config.toml
hidden_size = 256
num_attention_heads = 4
positions = "rope"
attn_scale = 0.188
init = "uniform"
max_grad_norm = 1.0
warmup_steps = 50
decay_shape = "pow"
max_seq_len = 2048
Each number is 500 + 40 x the weight over its row's rms, rounded and kept within 0 to 999. Layers, rows and columns count from 0. Numbers have three digits each. The size before them is the row's rms in percent of the matrix's.

# layer 5 MLP up, 704x256, rms 0.177, rows 630-701, columns 64-127
100:481550497484531481521457530481497526538459493527502501550486496491483429538476549448496498477551500494511531502465551468457471535567492506520501473471473472472467451426506568569511496529483592
106:490489406470517558549465474482500528481537525500498464470501541506559479472529486497515519496516508420462519543472506583492471557477481514526498441500513529487554441484504489513521501477563570
094:520523475503528507483492441507519482483484489481570528467467471519489445458503513527473493452515512520492482517519450482575476453452432481512481465510515517543513502455456510490579524478523552
099:508521519467552543613524472534461569455499509494497519518543480470395546454468498537537569538546548609467482590513541503455486440502484520496558477460490459520517546517551491534437442497525517
102:450432490479518536415503501517512496531430474474499553508486462540422551474471604513541583478539539518462452474464500463520525440549523551473545494527481496467464531522504527545642485511471586
100:519543485545544482434488482584514481444522456460471468545537495566521508539463507566611489511516495465508535496542517533517477506515532469448526530489486538474510591491486400526509540535449530
096:547519474399517448496481492537527481493511462457572550491514486504489505506549534485482488529528564497525553447514550423531470473439515471473503446482449489500536528536464473445456474476474523
102:515545509542500545422505465518510505567490509448532535488536517516501441458571477548533528515481509552476476537460576544551500602463559489450510531565465537531523508569501460521513536481512461
091:532514493508514483527574489489394491518466491427519517550526476465498430559420530506541533486509558545543479538475431519517514593489473499484501465488454527489504492460479540509542505484506523
105:445420541418443470515455483546518503509536469423471463465491497528511530463478476561499536518481568497428441526496521481478519434461484485484528495481458484476500532485484576522547562505570515
110:505550627489448575433610404462578460536496483557578473475501478465416553526547439553460480557520528528488529518536447522553591455508541551489444483520497519470531509526508447447524522504450571
093:533527529525476501518473473470455423463482504482526414432513503482460549467486517546464499569512540497471498489508476443402456531499433522539585401483488452490532567473387457525605561517492444
110:511535449488497502444527496572551516466487520529557560488494408613533518454477469511477526529474431451473484480488456482453467498564475537491474517445542500542477463565599526495525502504481488
098:489569535539520489479525504509538535552377529530491525493517501489514500486504472561511434515479510447513508474530604480512549472500480528484523528573454403446449523523478452451521538511503509
102:515451554529523425492528539552490517440497483536496513462427508517471552442549458556498505516500484514485506497499548507480363549477557447535492525531470477543573472446454413552523461503585507
102:454515520513545461478592485505578382508511493497484450526464506491525501500444533494511473423477455521532508514546493449544578446502511462551496512577512514546528459491491492464522491511515529
101:509451375465542433527487488554423434545500435500514502496489494488542519441492521484490539514498493489509441478519519502523490474523513504466522531518524536509482475468469526509524531448505438
109:444458490513539459544505469432432510578487520498459499507486488456461487542454503441551427512517468406462462478418532429496494470521503540448485533482524459534397453541474539454520425505514477
101:497384470502468452475447458496565500471548446486479410552487491501562541568456434550569513456467586482525460562553435455475423452517487515452537475431496504468567560513521533525535476432533501
104:495459565556458452495499498457471566400455566502470445492524513500546488570517608523538445509525604522493535447496482461546506534486521538595491458527517457571549467457495425487438457483502528
104:467464468555559433511530549522553443545470492493526429482522513549505520438540441452509451462476478460525514489513470506489484463428464483516498572543553428434489554547563497451600515443477465
098:522573464549486490491444412580501448572567573478483499472561458460504443472528499460419452494542531456452525466512449542487497509509513518559487501481429426453518508504519452544481530516514485
102:446523469471538472473596506471564444421508454481509480445496477452506489455445500478503521538470493553450423424535407508437452523530550492469527434408511540478559516510525488458459532457530555
104:491558550494519451464497526434541514463526505546385495471446555476562455464522465508496538505452530480515530509519539487505549495521576576421457563523524414421494505505470516510466529542500523
094:459477545521473561470520465515519444585500505466503531504531508452513455494532498472457524512513398512502525539463508504545435545498574359500560502512519471508555471481542432512438501485482512
094:540446473449514553575499528439468493463534593434464563445482588463519543472455551585538540506509424468517516511476483446475430513501442485513457466465463486490553460505478491407519538464451539
099:498438525556497483423537445506434548446528465533473548487439541501504477483501498478470527537445502463456508466460462456440498463536494442579481485508479509552546571469517508492481494490505615
101:464533511471487493525536516506571516511479485493482514503495466451558552448489506453475483531488473531524514444456543473468483528513495546540446531566500527471418515510452546495465557491485480
098:512487478468525508510520467545420480474485534527464526513557483486506515458490460529423531401542472548502506448505486449482536500517453485497524497589462538543448448435424484486485492523493484
099:471510457432476604547457473504420517445519508492443530484521469543481496466502527486537493471500528414469502487502488523459509563439537515431593492554496416563419542458536558480424439548503393
091:495435436455550566534542486546497503555489519529474441519558512460505454474541509496467487518475452511502439460528564428462524512589493565515492464484437494450506528499523433504531485506497514
103:483434548537446516519477492457510528575531473507505557547538456528555542436493549536518500441474476478556519478411517496498585540469533439486466514488507511490470497506500504483557463449492597
095:490444524438532536467478575460545534471548450420465495510479469465509537499478560472500412524548514496506504484469540458495493424515588508475458467483513476451557511548518556506498509498424499
105:514500499470485572521526485502486524508513485535435422429417593459517467486465471500495546505516543498501512453494562523523473543491502501495554485510514547494531470445486461481491449470557484
105:488536545504567540510547488536501451542533487454509523465488487483550494527476522443530499477556508533524492513433472484532490533493552497483504484515518591489505554540505527578496441527490502
103:463430479507508517447471535567542409403541497481408489515474604504482474461486446495509514515467483434420529472459438503520457536491503524495522536450505516535538533549523512443518512520531552
099:526493544516441574564538481467455543531489477549482573532547468537566522484545477625524486515500505430498468563464540518564546419501548487484527534425547536561505475503446499548549493506449456
099:449521508493520515413515551480563487466456428577476506495521556568549462454440512458565478554505434512501471507478458456529459463521533508480462472492510440579602473491489518562539461429471578
099:514491512493451495519429484510470507536502455554580454402530509530519543522486508489495529507528583519584559432458479587517509465528516535494461529441558336525561480504523568500613541434525502
104:463471484462513485474471513486575542531514504509511446513479412549492448457489504451501459497518523529462444554484454487434460597524518423515514452494526477507501585505523469468547474570545549
101:541451491500544476522525516529564543465499471492521512495473465457459484514483472445492477527455500569495460573449489513402529498502535491509618550428549491602542503459493509484471463511523415
102:544505531505478541405586487475511522500497531476521485511435493462515567533461472496420485506540484421453483534502554518460541500541464519511469550508467530507580476485462528515489449430521569
097:507493524514547504466427525505510488518524508542519503523464543499493457555489422580521606475482469518474492481524542547537435549508520544460540562512488454481439468569508544555453514512448485
100:465497412543519522557453496479486561483422508502520433523486464446529444483444512533483534450509475520573528510495471486462559447581554478500581495499517569511497532495520533478415502530523504
102:481530532471466523503569507532489447422493542405543498466497497529507411438556453484531434521488458478499577498509443451548534459486474487549546488519483530471464531524550468478473493506564521
101:500521489555541541572492468535449448429530513442490530489504485500597535507488530529442516454507493386522521510475513471466491557589510436477478504508532541546499518467540513520497483485506527
092:477542423496548513522504509520481497528486471482485408522567501487450584512521428468535426509567555492543524507514545504470524439472440575460521539524418565495503491529472509468530521487569472
105:582527527506419475545512542593467492421488428500454469478489500509499465517503611512467463497498525524580488487513478558424524453467510465478477473522481524531348547462538507519514481538510460
097:544480471506528477457465458521514577493514501503492549474495545455496536547442483531498448428461481514490523542512435481503551491458496580452492440573428529499586502582390459454440543508508542
095:430453470481436491458511489516470447500499511535488513547489514528486440412447498569482507551458491438482491511531514530551481518455478560459474450429470523535498543525485522541575568440552524
097:608469540470512535486513427452521448554488404481479515498523433557483454474500489577464479546508517537474503466493448447506528514526474521434517440446449539533564482511524539547483509494488473
107:547471547487520478525464464491463473428392563472498499502494487501511567440539578511525469526477541469552501520495538487459529487479554486491483416467553541576480500504528452442495521569460541
102:449489519536497472585507471457504519521483491498544546477472445539583503534507558506520490570528489577605549489532532471541511421497504546411463418483515608510605420494516539478488489518563509
100:526547591520490516524481485358481492493557533534524417507476469491507525514425517498497456457536513459440521512538448480500514563481557497484548473455488495478485488504511506491519564398525521
101:426499463491485512498497458530477499470461495436527467497494492444529539505510555482479516521471516468473569469555556483503475488562439515463486429546489522486527553541392517501515462492512515
105:493512506464483536492562547526506462524463548469494532541536473448447536496476527389457536467555523541482521532464532516512546472470455481417527494434512573513512605475410528508483473511553456
100:509527511498539454521555498508467537474499414494466542511558480451544489531529572570474518522504421418553500496488505473484474580473488445474441486558486415503459494511455474546449568522434482
107:535520554517522490472418452425470549463511552473475504496448489508446459462440473522478431487541513470485485505500480554632516463499475524560533535498476538508560480544551501523505489506498455
103:463521497569508502472522390503507548552447491467429447532502503471466519497539512478576494488522525463501532439482533483484493590521533530501486498512495454463562517494543494542447401498518563
100:483447470443611445538502429543542490437510467551514458450490465506551494496525411441482568470549523484510567559456484411487502534536410475427469564491452492477487421545537478493540456433524550
093:500533531437528505465519488450537421461435475504445487563494550479447413541481537509470524471479509522502491518519494487433562533490496462484460448432426529506576553554435513448444495538486580
102:465470477424485475554453526508524446513433518533596439537469507556491433521544447481526437493506518506485513532588446484496527496480515518522538491540454503450551444531538507533452499521464566
090:581521517487488547553507520482550544521501443492519517484524497486567436487427445546497520545533452517541450515495434456516530481497538538596613521467438531565528508497531496505456505525564444
098:499478550526493468540501528527439504478518508498416465510491485475477434546439541483485496490533503514510487458512493576447542477428471582487436569513504523581495517442449551486480449497520490
094:460516508465559535479506551496507523500512458558543547524543549557527577515483426528540472519460478548522580476549500470499497473550514494472485508535521473521511543479566466483545503509493502
097:482512466482526473548503488555446552492521434463476494593532480486557501549455536523538488481474476529556520478469451533576536467497508568461504505511470516483471478481461470496470464503530489
098:536515514407550473466470458498530454510502509473495478545462502472488470460470542487473534508484484481471545510462424528530545532511488486539529464513556501552431543490501479573505483415547485
103:457556501569548503476467513478471513500436506511515461582466462471459507484539455463435496492510515518450476502503538462483488483550516477499480447489554500516484497485442484471441528482484507
112:478480421522477480477489503518458525504500509539522542444456553532514484481472562508518459413585449505465427495500605497456413533504492541517399517570522460482491480483484485428491432539474512
097:474521517532526537536471497466575601498505500517545515474502454471450494495567532535561501476462469582569401580552494513552488503501514490464429549508462509501493520510500448501369469489560490
101:521488472508508463542491453512441487466527425517527566503497527493483451510462481484502503547558555443506542522429439520498444608518487529573526528573503474508508546560511500525459423511520453
096:416434475538448512499487506478516469512521491482508584488480491496476493470511478504440442458514494464564521557481498526497499536558442533496470521499536481522486415516525464542503510530477533
# layer 5 MLP down (transposed), 704x256, rms 0.17, rows 630-700, columns 64-127
099:483440555416507458492396522512431467384553538446545484477476522523553498497451518456583535511490490426488468486421526537545604531428517478488511500476575552484445526482544406578493513485535530
105:454501473576465521529553578429531475501495388548502469490523502483433597413464558511498510472534527469506526474461512498567541542495474487435504530516525509525568482510507552517523478556427494
096:505435461441540499543504527464521533530422503479436497490565517489444581493431496428501550540517481497505529462452519525552513544510582494511566446495479508535483457470498518533468499536462486
096:541502469501491492451431511542502512480463534518513477537474504532526480511541541552598423493513519532554476485466523564490468533420457474494559497511498484523453551563507502527517460456533543
102:450452534568435530478498482488476521491473452461457476533492506569516541457462478447530451465480486456469535468506507477536499491591517495541569511439433537548508531438518551469552553452556515
102:458490610577473494502537501431490501520433505470473518527483485465531549504479563511559546499516482475430553539562501543454511509560530561488471555478522479450502492544574494519488543524561538
093:506557536576517453434434482567423562485429508477502487580544477489518517525589466464445489568534476493477483502470475514533492460426487493525525461494494437492570569523522465410485473460516497
102:494471501514482467485440447447565562547551478491458477437546505546396513492508461480532464446511544486477590549499485473544522506468492481548526538482423498563567507505504479477476463454485525
095:514403475518525526467552512512471489484556476528544451522507574443485523524480528527505565533530433558493479423502488471484556576440431563505475543555484493527437445526460486454515509567491461
099:529509496478607480480520469557557497569471552535506430574548502552517476542463482449471460426485514559513492514460482547476551551493441487508497460525572522463535520527501418526523501512471520
103:513503611495544456506562522525514502453592552484511511467490519536480482469475485489555573508566422549537572526477452504462542554468503488489535490512474525472503492485565570539490487437490543
096:511430510529533509514524484561510501596470508512456455485490530412479560503478515520507468579504472556494515498618525450512508511506481482581493439477523479495504525553447443543505500422525498
104:459519478490422419502542511520444556501490462567449532490542474545502492590554507528500468447445529512488506503566517438494508482549510519545481480484532443548465397467552493525497394530519533
099:505487500462572448450471519441451488540475486499478484592534481473501549516520518485494522467523504545525573493539575523529488501494578476497474456539530462544523468578535435496519477495465598
102:499420584448462467521405526446522541487522484474504548495485486482579521479371536514490482540463444504537514528549514502455470500546483459496503521517472493575489504530545536435461584468459459
099:511523536479486545399507551493442597479492519480496455536498510580536416532526561453448592481550478513534486515416553464451481453509550475567453550473491409484497593458452500457509494467499482
098:502570480504484520507545517527495509512509512474469498513451515513439533508509517526512496561494523561434555503541442550501439521511503512512499465449534471446504457498475510504439533515439506
105:473489561478516533447510469459449533567584501539423523540480499466488513528472548442539469586549553580540462511490498442525490524393494529527517519480472480415537509506459557503532482481490433
103:588586461480439484483480521459599484471526444518493459566505499581513510438523485538508505458508542452524434571496463458464494457469486549482452480522495519435522483571518461515555468442510446
101:531505463437547460480516487590521505543530462484453556504492500528475516534438437437491462468485479566513512526564468617513474479461471457502443497484507507586490505498513496508566522478492498
107:462538476463447469493535493473529499494550567506435471470501487501525569480477468537526559516501519435435473500508465488495559473514506520528474520464546497567453584437484488554571532429425539
094:515466535544471491462506546497522501579551454503565486497508527453490482473476599514527538493471459496474470528500426532479461488485451444453467557497515550511512519503521440571512494562550523
103:474545518561487514494517458525510440567499503530445527580523503475486401531509564538571547351445453562499485530490448556559470545537473608487515552565477558534519508554452480484487491581487484
104:493544482500517507484517484512535478503548454568446454509453524478551467497529488543600507562616493490543442520528490450528558468540500487506451546495558506381457426454445472496481475480482460
096:445468531533566478556543518524554531501450508492457492495544510525499434406508572614555504500461508509528541504551537469533514564520533512446477443496527489510475549518530476579472483517568548
099:540493507448490463540433501497419453408512489423476479473485571501495478497531476507539514472523456474526533493396544502558487488564490495586502535464487439500535524512434487535503512503498426
097:461431534520542421556497486504437516508490559498411513510522502472517516490472427535450477422541525528402358528518511500499509539462415512482535494489528458499548468496510545460535557544490473
103:452526512604530535593466514517508490482495500534483525449443498528520555530573506555573564444551569506526524498542520456518453565493498511481469570444498559475512560568453451520486441530549498
100:509445523478499502517530449441506509481437478583505493510544455486586464496542515477515502540460513500511464486483536615510460536521443479455434488525548443506476458539460582475498522493447473
099:523569556552567512501521571453582511518494473566477488548434559506561419496450525564471521464464454506563485487436491525533479506446440469544457569437523526389548475493512524471474538468525496
091:578509448518483465483471547484505482537491521430481525513489519518468497528481412512493467472442466509505523513550490523470497583518468482495604475489451548530562582540525480459457458513487481
100:502571542418449500458510472497528518499464527569505445447482534520507427546519577454461410554541523499560495500572498549522520523563562484511479440491410505497569525552479512524484537509486479
098:484635477550487484543471513506437513551503509553554511530544509625432462504581522557578619509486529522585508503505446495504458506445443518475508530526463482502464510555493439495506486483509503
097:450519461500566570474531503544466455556411620485461453480466569511517534467427528536504477471526473533455585511519494506503560452613508506525524449509527602567485509503525453464498464427498512
102:513458404535524532501532475504534523625480493545545516469506522488526474498472496463569419480584520539522480505436492522541486489463525513482491453441508536485495466473462468509452552544551395
102:521487468569522548444605513524490488501592471494432450496492451467481429523510501485573509468471545532504506403562476548502489478561498575542539517476517515534492513466491516526497552539451526
099:583520499474571505568592540503473500465509502554512447501479465551532467509459529491454552484554499481515504582498569479514491416436480458521511520499486513574487546494481479565470493531547449
097:576479484507543505419513449502564500531543573580601516533544479471535455509518491542559528425437430538599473482429499533519533399524533500550451465463458479459498455486477465513486508544507495
097:433471499484445498435500549543494495471445457486524486544586485589499569506412518517590507514483611432517528475510425488507469552513461464514509540554459542553541470447439489547559464449488558
105:517510446524495469531514508533533497570556451520522448472565491538509476460568477469466494509475468461489471470527536534507483475522501500495546572490542516561464616428475525479476517525506563
104:561560501574522476561484487486488493451509527479516502463467428468479558474533468581539498512463476573470477586455532456529540491512523471446579528512404506467463468556477524475487461520535486
099:484498522523482556476539536456519512453504435488500475492447564489475552505427524465492443421542443467574509474506441480457477524429482557501505579556438521463461518439468512490557474523487510
096:447513471436518449575494525528563535523534461459526506528467442534543578496500586464514485470466543503536426480550501496439556500444551477495451455500510485468540450615470529542483459533515495
099:469517450524562549501576454521565523470559455515525492470505541516548440454496510523447505506472531464452532588534474504441477507434368502486483471475435445460462480563509498480511508504514386
103:428546575526534534516556495498493424519533566469555517540526461563541541475509490592494496515542503522526583515479526490531525431520501470502549465550452452470459537478446473433539518483510502
101:525576553578468538594512523497468487440476471515514478511530498465483585547509398511530591489550482436528540490493502520441482518595480534526491509495499519496495451486513468525467458548523469
096:470581450462413433536496467540500513458499482481520438487507514556486567449568497562473580501493547463590487452522514458439428551429486504528483511583461464511473528511557429515424531511518461
100:465496507458428451477536525478491452424498495456442572475524433508461456459562470533487470515503570455525471494511544524425385494550518476546486576574533509612449490484513502467519487507557423
099:520462482590492472575557506497450466555574532462528486428492414576476519461546459501438525549515467528461455557517534589466509479461424495502496454473528489537553460521498581455517493524488559
097:550540505475535481567534519506451484492581580533550458489534465475486453540455461504513463502495511480493532606498496478500475519539441430558495512502483518480521475558468577457441548515544528
097:566521506479449452474474611471444438473475493487467510510546520489503457530472449508558495525494555533478479537496461548448428536453538479470536447570528481478490453528507468569492450512515515
107:580503478473572503510502466525581497583593408518470502505508582520474399497458479542550499504443429565459514446524487441482544494504443518528493476532472490512493531435462521494549540513493508
101:460504427461493502519499530494464502470521423509496553537512506468523386501461459477483536509512486486514545602547462476543424481527514497545452525498464441489468553513460502535489491533484524
096:525500469420500524472507473492527508484494548492575470544487528492449578541444582438468472548464488529462456584579533541443470450499493552467461493473529436469438440510539507426514507473498510
101:544498473491494427504436520503530510539499538506501549475492505451477572487543526524473502513443429534522525561508465504507460532514501528501547496498452521478545547470457471460479428471465463
097:472483492458534481479517562477472588562504485559506540531498467565541610525525514509481462536520405497468465556480510483538415480568558489477478508492533481513476520495501526437538548465475504
095:532444528492475492441426507444518505512541429461507489450443515484528495435463529456536505481595422560523486483470410526498554405561501510524467504438483421559451523560555514446434542439496503
101:514484489496481431562513536513534539540469507552523414527447495545496511433489573481495513500529456523484466438451467519493448489433528497474518539461479542505403451467541491531442479440515465
100:528428460514551577445438458431526540458447495555497499471462537480373562586450452493541492397520459502513449559496514506554523480538523519494554444454572473493516531517477479472440493544459507
099:463464550490456482566516525542481518552545499521436560511416498432530521469508536507475474467531564509488486486563399516591500505527519500494511526555489484518479599559474561561581542491501489
093:502567445572503473482545449495536493462534390545444500513546441494481480454548447512538555496416542500535484443498542597522489567541492543556501535562557499553494434426464418533560552535601553
104:484518533508520468527493506455433519505497523442448500530538519525549419479464485542471516550512604499423518486565521554483494463479477571518490572541458533550607503523503432476475452491490487
092:514467463494431566477534508512528472476482544459479518468597488460487481470470498488511503474460407547498511517461489478455539559605479540554519480579432525547487495486568586543473500495590468
102:490464510501581547467509486467494559526473532519560493509521563519538562531533476519549443467372471518474490494451449529537425529504467471475537438515506455449454476524501446492433450512519519
095:548520529577474499425530549459474478488492505484496577562479416506472534486499626507484507535548515554467494536538566564493462448534478449470463503502536457537501459480525415441540556552556528
103:479473413486491485434506501464513469505457567573526503541474518479418489519546544538511539494515584506480524544500507504479528584434506499515533474489541543473475482511562461506537570459426494
100:562501472467490559434526482482535380582455518535444520473555417499435486488510524464451507525476507481497534495537479437530524552506436476480494467464445464492514522529526506505446534476563547
101:481505582560493458532417493498499473504473494487419500557452581494503467577502463534508444491372436537570441482472564495492503485510431449475447537459480453493449528495467503476433456549479421
107:524495525527502515529594524606549520503560558506466443471574564508487364496506456521458436501454382478457527507502520493557500589531498524514599445529483522497461480515506537471525528521519494
097:550473511589572454551498456525531483456536467538537576503555580470528399565497562507567442490552438477536480449450499524515514539494466482432443508494510511441521501500486510491460500516478481
100:534460522503476546558512478483486524488451587468543467552537510455445587494559465522552547589529522476532527509495431504546489496531446497462529508496484473541557525488428415510477492499514482
# layer 5 MLP gate, 704x256, rms 0.169, rows 631-701, columns 64-127
103:524451529470534549493442512532463484561525509514466497505498457432600521590513442521467475505521547411473472485478547500501466498589481474510541487443513519422478504522466528536547503461501469
094:449539555586493494491502487489447519557540487473505485526462447441515517467507477530489452530529428476436411523550516521486483459543475528472466540588488490467562534489529484529492512414550560
095:477524504498537533531464529469498465522538505592503443438599527558501473504553450445477503485420471645503490507453517465495493552468536527442463549535521485447472558475544481437475474495449458
101:553553483477483422524500513481496451486474565508550521487508511407436492541541453500539411479451492461487532525471496506528501534454449466524506519491425457449520474563486435474478511495524419
101:521524498568455558495501529503491447537413448562462512441474574462464525480466519474483501470461490544613544402469489457507445493442521443488527488559577506526512537493467432492492510478478491
098:524503484459504463558456474569528505453514520489550507493469475476485528508541519484479516534498615535467501477481444512489420434468467405542547439477502472512557575457427544460578518467533564
103:443471491535531534540509457499528449453549411492539484550448491485547523489601460448420460512424494481456475472499492543503467475460491449539528489488545431460512602513463429487542518441545467
097:547470505472465593436472510407455590480507514533451503530528462426541499477479527512504511459477513457534508463488548433521470466500486525544465519503571527524480479584531520479537484516503529
098:419555473525488452477506493509453556523457480462443535471456446470524492532504549517485450511492530471493509524431437596503468545454510500413519528577500481441496507513485561589477487468378499
104:562557438532512473542532573564498486541539525496521475446471524493456527430612467545545493513557448490559502516420495476512520563500461511494487534514509462528489443503577510538526462562546460
101:508458522530558422587512451524536501499499542513505474568587451512505431457558536460523460451562523530443502481448442489506452487526552485452561549488536524486477553503623538420484475537484499
098:514433413564548465575444501486479514521532478472474469532524552447435468570488516518537514431510500468506458470555462511520476524444502492467527465561458453445492556529458554521510466512495527
099:559464468529557544469519395541531469591503473500487459490525516474509504482532540496496495498458461498514490426523516475474509542477504497468521494517502472503505559573522446460502483551478501
102:538529444486486490504515452514505497519493521544570390541565497498507483489531484431546476586441555410522532470517478530556483498435543494447556498541468475481464554549517473465598482482559406
101:560506552478541404566461538513476502533483557522498524555515533525457507546559458526443475412489473552534515471486515512439484482465501513468490469575467434513502551503465486529514457472477537
098:506521624534461503462509424480517506487484552480523556476499561499511535496518453525417543496502458518534463575538554480519518494486494481497459529492471484528521499494486507500426511525542470
101:557596448566469519494465537496496412448453560469509583495550497496478529532533472570472599410548535425499454532474533505534517450496538521505486528546550502518458557486527458502475497499587527
104:542438498500487459428434504537464564450541448518476585501496445532533495533442597508507501541453483464445505507485523579510491538487464487507474420474463527415492523512455556426489529490470478
100:481535521574454515491493521497446520476484577497460496513531518575527459528549487521510410509548565534489531538552520501530516525541509491540495444491538509499467506508501534497471503475464523
101:472525504473534461560457445400523468575534479560464483535460512406461404438547529499529464448530483468468478540542483536534488481510532549526456501515426476513503438521546515420445506493539451
098:454548515469476617509503446516458500456498472567453489478529507463471482503523510494524483547533509465421473522554461550455539420488455507476472585567574537483512451517497510513454520557504483
107:480495572491500454472472489565509485523482481555518487548529465493553484583481545509454486507553461480526545526574425493558515464564528518507459579502532500473529513571475466549538478586466547
101:519545529504473532463469511475532476444468455555449502497502507470618477472499515566568486501487471488484544514516486500558436482486515474462528573574470468465552528528514531516408528515425482
096:572413522468459529460459491533511429545542465467468457441466527565489555508525477441560525490473419492495456550529605501484484495458438457490494468510507520435485427467537511499433613504456511
097:466465505521540511464465492535527597506468498467557481572479451526523523454504510383493541487490519524483466474483456540508492460514532528485442439543520553442521539428515525471538399442517534
100:520414467515442477413435514509522523573484522485520513433586515524501476509494517536500471533492454479527582482501535521464517434425500505483512447520457505469535442509468396482449478491443530
098:522522452458500453558634476554582549561578566521424519471475459465513538477500524428462499562522451488508490473534526498460526525466531513517499500449551494520473568551556465548460551538543460
101:463553430524550443480456575531479469538518582532555497529547495504426499534418504515502533601470478570557556536507469464524528491442540523612536479469503494447513476516452534527498527477495455
099:531460511481430470550592509481455502509480518517490491498466484549461486458464444513449485539558585450517490485481445601496503484475516562504531462464551519522606507537438493416504505532477564
093:441499501482469457542527460476458600484484543485422522485471467528535492517522577529494508458488515418497486544460546528610538502474475501485528531482603489514527507482440525473508473522514516
099:545409527493530452496546490540505499500501508470504522469531540511445490427519423504516540477461528425409467485455496506499518484508462486400544538500519503439517499533546525542552453472427506
091:476399466389479540565520512507516485529507448496508478526449515418516509486420522484472417474458482514442576584533525510459457512532537498519480551468511527500534535500510552457512538488440468
107:550493525501430482511508463478454549520554561522524535489543451481463527499542486497543476490517518531542454497541480514560473517487445490492489553579529460485501458348557463480503439470488445
107:538510439449527470477599459441561538534497461486540508530476513575554454515536572487541469449541518494531476500565470522525515543507484568484540514445422465439526502456479543548516553441476454
100:497491425446507470503532471482531492486492508511577568541490532528457529477443516533532486439369490522468510469524494461459535535496451491480501556423558479529557512510430483535528492494502543
099:508528481525547494507494539462480411465511426484468484524510514524535511525439465516454406468415552494477536483549501458524529434481473560518463513434480442521539478484432504502475515462494529
099:516527442563510416571531519494479436530442536520443513501517483520412536515475516442491461429526545464516514491559392526499507481511463520460519550456492549430449541546481473433524584469562511
101:507502504508499443519498487536498479454480519475428433503560555545461425446501470437509509533407477492430598462473512493516460518499523531583500468542514564529438535495462575475550429520447434
106:485480508481470477440446547510478486518395427506571489502506603528485479495543495483498517472527483483512553488491523500500460398497495555485528538539501484422464484485455543452448460492435430
099:494486461497468466451519475477536431553556533529515527482434563522588438500476554486514422510453435521511537456423513506559496438557458472495482522566456485506464496546522479516498564526485463
101:514509543465528484520548508516482500498563469580503511532632511470530501470487466496515509474523477488533512469505485561546534503494446575493522502565459521438425528462466523456475539542489496
099:493409497506605449492500465530512471495466490493550487513469515505617505504450550517473515592441510534525456499499469502488526548561467561563561496525569527504560526506505514365436475424451474
102:510549510485425469456527540522472523526447504457537477390599541413485508485539547464472458492497498513558539547499471489507448463505514534495478448502471575538482510509568503516496451513472513
099:494501562530529498546472479508519462561480494388568429508535431478452530452463429488485469515462468530461522556541568452506455451483465495488489444556499461574493510473515530480497485486536549
100:521489452485461487454487547464562539491489520508485525476421528533454423534488492451528449577551478572505482555552560507557469469478457523567457481490505424548485445499529586485510472557430539
100:505499474578468433525501496488471534513535441583534494500535452497454481541560478557528520510465564428553538400482571462501501584490488506535516509478441529496455500541469506557425507435494449
100:575502521520448491510523465513522472437509487511497482524479487524470506521559508490571519456564392516447496449545540543483504494481502515524488477564546523514457491420483468447557424532571514
096:461498502439422445488544508538480492498462553513534552467540531530496471542506530545470485535455547487557567411454465475461535518490584530517540484526463559488489480522494554484529600506512446
096:484465519516454521551456513613536458512578503594492485502481502491541519486485568538588493459487487419536503479478508529562493489527536480501447489516498473473479534467468564496528464478519489
100:544486445462515496452438472489566520483550529469488510544587486513444516515492511524518499482449511541520491510484520434478555525519570480574535511544555411447491551507447512484524484576519472
095:498504518490466486438413471585534546546487518444405495501461508428546506448452495507458459417529535502498454535418541538588512519470515455513544503517464511534476502505517471544513529481453548
098:562476498569510558546517504495487473543537469494491477492482446551532417509436563485541491574477505518504435461501508554551474424488491486481508443524549433538489525520499498520512507475457590
096:500477446481503573444460563567449441464539514496460407512536480541552465432499542590486473536547469553410530403536491519535511508491530529509515507475614474537518535573450534545420518510445492
105:485539458473521479430488535522542447502547528516512499523489438510459501515442532531503442489481463545380428534564478527525554509497546485527496428532561497450493496555510567515504514506471475
099:490465460470562429476542480490503565515528419418458458492540475535494549497476428613502435513502524498477477503473514497552503527475470505469446549527546523503470445493449499518436507429459575
096:481519447479548492522468503467556496544526546465458470485468514491463501449554548502451533456538509435484464546528499468568559466502483562426466482497498448446549497531553464586491465470483491
102:485545494493525495568481498461434546584561518549398502437531479558466537475576529525492460502474487516450535524506460468518512506500433540538420448519433493472478444511468456530535493446467446
104:588559533492584471487486568548566487506538432457433537498532443463496487475478488544469466562505410453500477554504463517568419498417542541454487550512483599465491530496524552472460520521533529
101:560538525450484471438525512483539426520530471505414503497514505510484485511458553518468547564446495481520507522500551551468577529439553492550522511511565558523521499532542473483505554482491507
092:538386528542453474462482496497483486449497559506507470494473502507524540513493468518514484492514380485490545504526506489580496468480463540511557512574487613410455461497513553561498483350492456
099:550481510451511478538532518466443546470504584418448489430507505529587470465532446453433404436477445532491511534501573481495458511512447546489525533553504536577499431524512482505464440545523582
094:475538500502517400551516463496436513511479525535510493492486507574495496511519519425521525514470547465470462479467478529479518477415532568481494462489622474524554530521492418545574554504497453
092:543526514486441449550427455483532489510441412481506489497504466430497508495551424518431518502551495518459570479544518482545545415495536497545497480497486477521535514499567516538468543474496492
096:538505553491420511517493539512448488487426503468503502454470484520513439407493428525448527444470512435480502551503501483499572512509477472471467492543514512484486472431436504485494464466435594
096:534531450490474517542437509452481512432446520550472496607522469501455497497474472535506426488532588506532489487445475582534503535458476466480491504514447493472519505464501505485532510471438514
101:479534492493470524422524429519537403545498486502443539472507415411439462565491467496456488466477542485500480559486530536518554524530493486527503454473553489512457527480516492520495476518506529
097:473532471533496488500490604561529502352425532475462463537507498498508522536565508584509484537456489516546488485512516546493508470507565535466495489499572437495450523511460495528522518481504447
103:506534570448565576501535473493505559489521442431573420488494522465462557531530445399502503498542484524459550523591467546551590472553539459561582501546513493480495536509525512505489574520522552
099:529502502538484443513484536528549518509429516507468503567492521569480519449530506508495428544502512365457570474461567539487571509503433502500495462551550456473534497574504520518561523506523565
100:499532517485526424450456500502399493509438574507490531493564510421501515491429517492428463504564549465458521468453544481515391582491503472589430553520456508455502541531455493442500526461506508
102:570497513495557504550541524518436468506545497450492506470553489538494451450467448437498501406449475504538450517424552496500498468463417493525549486504550447523479435415480467499509524530580465